{"n_layer": 8, "d_model": 576, "n_head": 9, "n_kv_head": 9, "norm": "layernorm", "positions": "learned", "qk_norm": false, "bias": "none", "init_std_qkv": 0.017, "optimizer": "muon_variant", "lr_mult_o": 1.5, "lr_mult_down": 2.0, "decay_shape": "linear", "batch_tokens": [32768, 65536, 98304], "dataset": "wikipedia_en"}
Each number is 50 + 10 x the weight over its row's rms, rounded and kept within 0 to 99. Layers, rows and columns count from 0. The size before them is the row's rms in percent of the matrix's.

# layer 3 MLP up, 2880x576, rms 0.13, rows 899-915, columns 480-575
101:47 43 53 53 46 51 46 55 53 62 48 59 20 64 34 48 55 46 57 69 38 52 56 16 23 43 54 46 60 44 31 42 51 65 47 55 56 50 65 61 46 53 60 57 55 50 61 62 57 46 44 59 45 63 37 45 58 47 45 46 62 46 56 50 55 47 52 58 50 34 56 54 26 62 70 51 43 51 40 54 56 38 50 57 53 51 44 70 41 35 61 54 50 47 41 49
105:55 44 49 51 40 37 65 64 60 39 67 40 51 48 45 50 67 45 62 33 39 46 56 43 43 52 33 42 54 29 40 62 42 69 46 55 49 51 53 43 44 54 56 47 49 53 54 61 68 71 65 68 50 54 65 58 40 54 55 67 49 42 38 69 51 56 40 52 40 53 48 58 42 44 36 37 35 48 62 36 48 31 61 45 52 55 55 40 39 70 37 67 55 51 55 67
100:52 40 39 50 65 53 46 36 53 50 41 50 73 31 44 40 65 49 43 47 52 43 52 59 59 44 37 37 56 57 60 53 40 44 52 51 37 52 58 41 61 39 44 58 47 53 49 50 65 52 38 59 44 57 67 48 63 55 41 49 54 39 51 68 46 51 62 34 64 48 41 47 49 58 39 56 55 28 49 29 45 64 57 60 40 36 48 47 51 64 51 67 44 50 43 67
114:43 58 44 55 59 63 59 51 53 50 52 50 42 47 58 52 55 68 54 60 40 63 51 58 41 58 51 22 50 59 51 50 50 43 37 41 46 48 61 36 65 61 36 52 57 31 63 40 64 62 58 42 47 55 55 35 52 42 36 50 70 36 42 45 49 55 62 37 41 35 50 48 38 27 57 45 55 51 44 35 52 58 66 34 77 40 69 59 41 50 62 64 59 52 41 58
108:55 54 45 61 52 47 50 57 56 56 57 48 75 52 59 53 50 62 37 41 45 48 57 46 49 48 48 47 51 50 47 61 55 61 50 52 38 73 65 50 64 27 55 52 67 42 34 36 43 56 50 55 41 65 52 37 58 48 41 54 43 62 52 52 51 59 67 50 60 58 42 40 63 56 26 51 50 61 47 53 47 43 61 46 58 66 51 52 46 61 60 62 41 40 37 34
109:48 39 61 33 53 48 42 44 50 56 47 30 61 61 47 57 53 52 38 47 61 45 60 60 70 41 44 42 59 38 44 57 45 37 39 52 61 34 41 61 56 44 47 40 75 58 42 51 52 40 51 33 47 48 36 51 46 54 50 36 43 38 59 58 49 58 55 26 47 34 60 59 58 49 42 38 41 43 60 54 34 48 58 68 30 43 54 49 41 32 36 43 53 58 52 53
098:44 41 47 52 46 61 34 50 40 47 39 45 45 47 59 56 46 33 45 44 41 60 49 44 75 54 65 46 61 53 54 48 63 48 47 46 53 47 51 45 37 44 38 57 47 58 46 49 47 46 43 49 58 63 45 37 36 46 50 56 35 54 55 49 39 47 50 44 57 57 43 52 45 50 74 65 50 44 65 70 68 67 51 42 42 49 45 56 36 51 64 42 49 53 68 49
099:46 56 40 46 62 43 43 48 52 61 45 51 37 50 67 54 47 25 64 64 53 55 50 59 43 58 45 40 58 54 31 49 49 64 39 53 55 27 36 40 47 65 62 58 64 60 52 63 60 46 63 44 45 40 42 32 51 38 29 66 38 23 29 60 48 43 62 33 47 58 33 49 68 59 50 50 61 45 36 46 45 59 56 65 39 52 51 69 38 47 52 38 65 52 51 65
097:52 59 52 35 64 49 64 57 52 43 47 45 52 49 39 60 55 64 57 55 53 61 40 41 43 50 66 51 47 41 54 36 61 48 47 36 27 42 51 41 46 40 57 46 60 16 49 56 55 65 39 55 59 65 65 51 57 41 42 41 60 36 48 56 42 47 57 56 64 59 43 31 39 33 56 50 39 48 44 40 37 70 53 47 40 45 50 59 58 44 48 65 49 57 49 49
114:50 53 51 59 51 48 53 36 54 32 39 50 59 33 45 51 47 48 67 39 47 54 47 43 54 50 34 48 44 58 61 39 60 62 49 70 73 47 46 42 55 65 51 54 51 63 49 31 28 55 49 48 40 38 44 55 39 34 57 51 43 56 59 49 48 43 38 38 56 28 63 48 47 43 44 48 50 60 60 54 46 45 55 56 49 44 53 42 51 54 66 55 55 49 56 55
096:75 47 43 66 48 57 45 26 36 52 36 54 61 74 60 42 43 49 42 54 34 54 58 50 51 71 69 44 49 55 45 60 50 53 54 33 31 45 56 37 43 68 38 35 48 43 68 46 64 47 60 61 59 46 48 54 52 32 55 60 46 41 49 52 64 69 49 30 60 63 53 31 50 46 51 42 62 44 41 53 53 48 31 58 64 48 47 33 54 39 38 47 48 52 45 38
102:78 40 45 53 56 35 61 58 63 43 36 60 35 57 48 33 43 37 49 57 56 54 44 35 54 56 56 68 50 63 55 53 60 56 60 43 48 40 66 66 71 50 52 44 32 50 67 57 38 55 46 45 46 53 47 50 44 65 52 48 65 52 44 78 48 62 50 40 49 50 40 53 52 38 59 45 42 61 75 44 53 31 61 67 55 39 56 55 46 43 45 38 49 49 62 48
105:47 51 41 44 53 53 50 56 48 61 49 41 52 51 68 48 35 58 52 47 49 43 52 64 46 43 72 61 55 43 33 32 45 49 46 53 53 68 58 61 55 56 47 51 51 50 35 52 32 65 45 48 48 35 38 37 45 60 50 38 64 35 32 49 47 37 43 42 38 37 73 58 61 53 50 43 40 40 55 55 53 48 47 54 46 54 50 49 44 67 53 62 50 52 39 33
103:37 58 55 42 47 42 32 24 47 46 43 42 55 64 37 53 37 47 39 36 60 28 55 64 46 56 48 54 53 38 54 61 47 54 33 53 64 35 57 56 45 50 64 36 49 53 49 47 65 55 47 62 50 43 60 56 51 57 41 61 66 40 38 54 59 52 49 43 58 42 51 60 65 51 47 66 58 54 53 57 46 58 60 70 41 63 55 55 47 51 44 74 56 52 40 35
101:56 42 51 49 54 55 45 60 52 42 45 52 42 44 49 60 36 54 47 62 38 40 42 60 43 53 55 49 56 28 49 47 23 53 40 62 42 48 39 36 50 62 50 57 51 47 55 70 47 48 49 41 52 50 61 44 51 38 58 35 54 53 48 40 48 60 59 61 51 57 45 47 58 63 48 30 54 57 44 52 48 64 53 55 51 37 39 42 58 56 62 57 67 53 55 36
095:64 59 54 44 35 56 51 45 41 53 47 51 56 52 77 61 55 50 39 56 61 63 32 28 29 59 44 57 58 45 57 54 43 64 44 52 64 43 45 60 59 31 58 27 49 77 44 44 42 67 61 67 44 45 62 48 66 67 42 44 41 41 57 53 33 65 51 64 47 48 50 38 66 53 52 58 43 46 45 70 42 48 57 69 66 59 32 39 41 40 44 49 51 47 40 48
108:56 45 56 50 66 48 53 58 46 55 54 43 54 20 46 45 43 44 56 59 50 49 47 30 53 41 55 36 47 50 31 43 57 53 61 58 47 42 50 55 30 36 43 35 35 57 48 32 66 57 46 52 61 58 30 58 43 52 52 64 59 46 39 68 43 54 65 40 60 52 55 51 65 32 56 63 52 32 51 64 52 58 55 49 53 49 30 52 38 40 48 51 41 40 59 61
# layer 3 MLP down (transposed), 2880x576, rms 0.117, rows 899-915, columns 480-575
100:58 44 54 47 36 61 57 50 39 23 35 64 70 64 49 46 60 57 36 51 54 54 54 36 58 59 64 62 40 45 48 42 65 46 54 39 58 54 35 59 47 50 49 48 46 53 46 71 38 51 48 35 62 41 24 58 56 47 60 54 41 44 59 39 45 38 45 65 63 53 46 57 53 48 31 59 55 61 56 58 37 47 52 46 42 51 43 52 58 39 49 52 51 69 40 52
115:50 46 52 49 32 49 55 46 48 56 51 45 55 67 47 26 62 40 60 58 50 43 59 39 37 25 58 57 59 54 56 40 45 44 50 70 60 41 39 55 42 47 69 41 34 49 62 40 52 32 60 48 54 50 46 49 39 39 44 38 45 70 41 55 69 57 58 51 53 49 62 49 39 63 47 41 44 44 39 43 59 57 55 62 56 50 54 64 39 68 70 42 63 56 28 42
098:44 57 38 58 49 56 58 52 56 53 72 44 58 59 39 56 39 59 56 47 63 52 31 43 66 60 56 34 29 66 53 44 39 47 42 48 51 21 54 66 58 48 49 19 51 50 47 49 38 51 47 53 41 46 46 49 32 48 49 44 51 59 46 35 43 67 38 72 42 61 47 62 57 33 24 47 57 76 69 63 39 60 50 60 50 36 49 56 67 53 47 56 53 45 43 54
111:44 69 53 35 50 48 56 45 34 56 52 46 36 34 37 33 63 47 55 47 41 65 47 49 40 53 58 46 56 56 56 44 49 34 52 46 54 53 52 46 53 46 52 28 49 60 52 47 44 49 61 57 56 53 48 49 46 38 48 43 54 47 40 36 55 34 56 57 67 45 63 40 42 60 59 58 67 46 53 56 44 49 46 29 42 49 60 58 38 47 63 48 34 61 39 48
117:59 54 55 32 51 55 49 35 52 37 49 60 57 45 34 53 61 44 72 42 57 48 28 49 75 43 51 51 59 57 51 45 26 39 51 48 53 51 29 38 52 76 60 56 45 48 68 61 39 55 51 54 48 33 42 53 46 71 57 38 69 39 52 44 56 39 49 43 33 38 50 43 49 48 54 55 49 44 44 47 57 52 42 36 41 52 44 54 61 46 56 39 56 65 48 73
102:50 43 52 46 45 45 56 46 32 61 59 31 43 46 59 47 60 41 52 54 41 46 48 51 48 41 52 51 53 41 47 57 38 58 56 54 59 65 58 56 38 57 63 38 54 36 38 44 57 52 38 44 44 55 31 73 34 60 29 48 62 34 56 42 59 57 50 48 51 33 48 36 52 41 60 59 47 52 53 51 45 50 53 57 52 53 52 58 43 46 51 52 51 54 57 39
096:51 36 44 55 42 54 26 38 61 48 35 36 49 49 37 25 37 39 57 62 52 51 38 39 49 59 35 42 35 50 27 64 39 51 49 58 60 43 27 49 62 55 57 57 56 50 46 50 49 60 37 44 38 45 53 31 46 52 71 42 46 58 39 56 71 45 39 44 52 59 66 62 56 42 65 55 51 53 43 51 58 64 54 42 53 34 54 39 53 42 47 36 45 58 59 59
097:41 30 48 43 46 59 55 54 68 40 39 25 56 52 45 52 59 57 51 68 50 50 75 22 38 45 48 46 45 70 54 51 50 54 49 53 57 49 40 73 41 51 41 44 39 40 48 55 66 51 59 33 36 40 55 46 45 63 56 51 68 58 47 53 50 39 42 55 43 49 57 39 52 54 36 40 44 39 31 46 58 50 28 51 47 33 53 40 59 59 44 42 68 51 45 48
094:47 47 60 46 53 47 62 49 62 59 47 35 42 47 58 54 52 60 56 31 44 33 56 46 56 56 58 38 47 43 73 64 49 51 57 54 44 42 43 56 46 30 51 36 59 57 54 48 41 32 46 57 51 45 39 64 58 32 56 61 54 37 40 52 46 40 43 47 52 54 39 44 49 54 37 47 43 45 54 48 55 60 76 47 51 47 50 52 37 39 43 38 44 59 30 51
128:32 50 59 45 55 66 47 52 52 26 49 55 50 49 51 37 60 60 39 56 46 55 46 52 27 51 59 39 44 74 51 32 53 57 47 37 44 49 50 50 41 52 43 61 27 56 40 43 55 45 54 50 54 38 50 36 47 58 45 35 43 33 35 62 57 62 41 50 27 50 48 60 48 42 56 42 70 39 42 45 54 40 40 46 64 40 35 41 35 36 47 49 36 69 48 59
097:53 72 51 37 62 46 53 43 46 51 50 21 50 50 51 51 43 48 49 46 30 44 47 53 48 45 50 61 39 51 39 46 29 50 76 49 30 62 46 59 50 52 41 58 50 44 51 48 63 59 48 46 49 46 48 50 42 61 52 62 50 58 60 64 64 43 41 29 62 32 45 33 69 53 66 38 50 43 54 46 43 45 52 55 53 49 52 61 74 48 41 44 29 45 42 52
101:50 37 40 63 53 42 41 40 63 69 42 56 42 70 44 31 42 39 55 53 61 57 56 61 63 42 36 67 38 46 57 51 50 42 57 56 61 39 39 61 72 33 66 40 51 41 43 45 45 51 52 39 36 42 50 55 48 52 55 46 56 51 57 62 46 43 49 46 39 49 33 48 52 33 37 41 46 59 66 50 65 45 76 54 46 42 35 44 40 59 49 32 36 48 49 49
106:56 51 49 58 48 46 57 60 52 52 60 37 55 39 53 48 40 35 43 41 60 53 39 34 47 56 46 52 57 61 53 56 57 61 48 62 40 57 62 42 61 48 71 52 69 43 49 47 63 43 45 48 55 42 45 49 58 48 47 43 41 50 56 61 68 43 60 45 49 42 62 42 45 60 46 41 56 49 48 55 55 44 45 50 34 43 41 68 60 51 37 49 41 38 45 68
103:42 68 70 40 54 51 42 57 58 60 44 57 58 38 59 35 38 52 53 53 45 23 50 72 45 59 72 49 27 51 38 63 56 52 40 63 53 57 40 28 46 43 68 52 39 38 76 58 41 56 35 60 63 59 54 54 43 55 53 50 48 62 52 37 35 42 38 58 39 40 46 39 66 56 69 42 61 47 42 38 47 55 45 40 29 36 46 49 46 31 53 72 60 64 57 64
095:59 61 64 58 62 52 67 68 39 59 75 39 56 36 43 39 57 56 60 31 63 55 46 51 48 29 50 31 34 76 68 38 46 29 46 59 51 37 34 50 53 50 54 52 35 39 42 67 51 54 29 64 53 53 60 46 58 58 27 50 41 73 68 71 45 40 46 56 58 41 45 69 45 43 46 68 62 33 52 82 45 48 43 65 44 43 47 48 44 54 57 40 64 55 45 54
093:43 55 42 62 35 59 58 62 50 47 33 50 49 42 63 47 65 36 50 57 63 58 53 47 55 56 68 56 59 61 39 55 55 49 45 30 57 29 62 66 43 63 61 42 52 45 46 40 41 56 64 42 46 56 53 40 46 56 54 60 36 35 68 66 27 58 37 57 59 37 49 52 48 58 45 62 52 51 51 51 48 64 42 35 69 64 41 51 52 57 51 42 28 51 63 59
099:55 45 32 26 43 64 69 44 62 41 57 50 41 39 58 65 31 51 61 38 56 38 54 44 61 58 41 56 44 53 42 57 53 41 47 54 46 46 62 51 37 54 32 50 63 54 43 63 56 47 46 57 52 49 43 38 49 40 62 35 63 56 50 44 55 48 34 49 45 47 52 47 54 49 63 55 50 50 51 49 46 59 49 41 49 42 53 58 61 47 36 72 32 48 53 52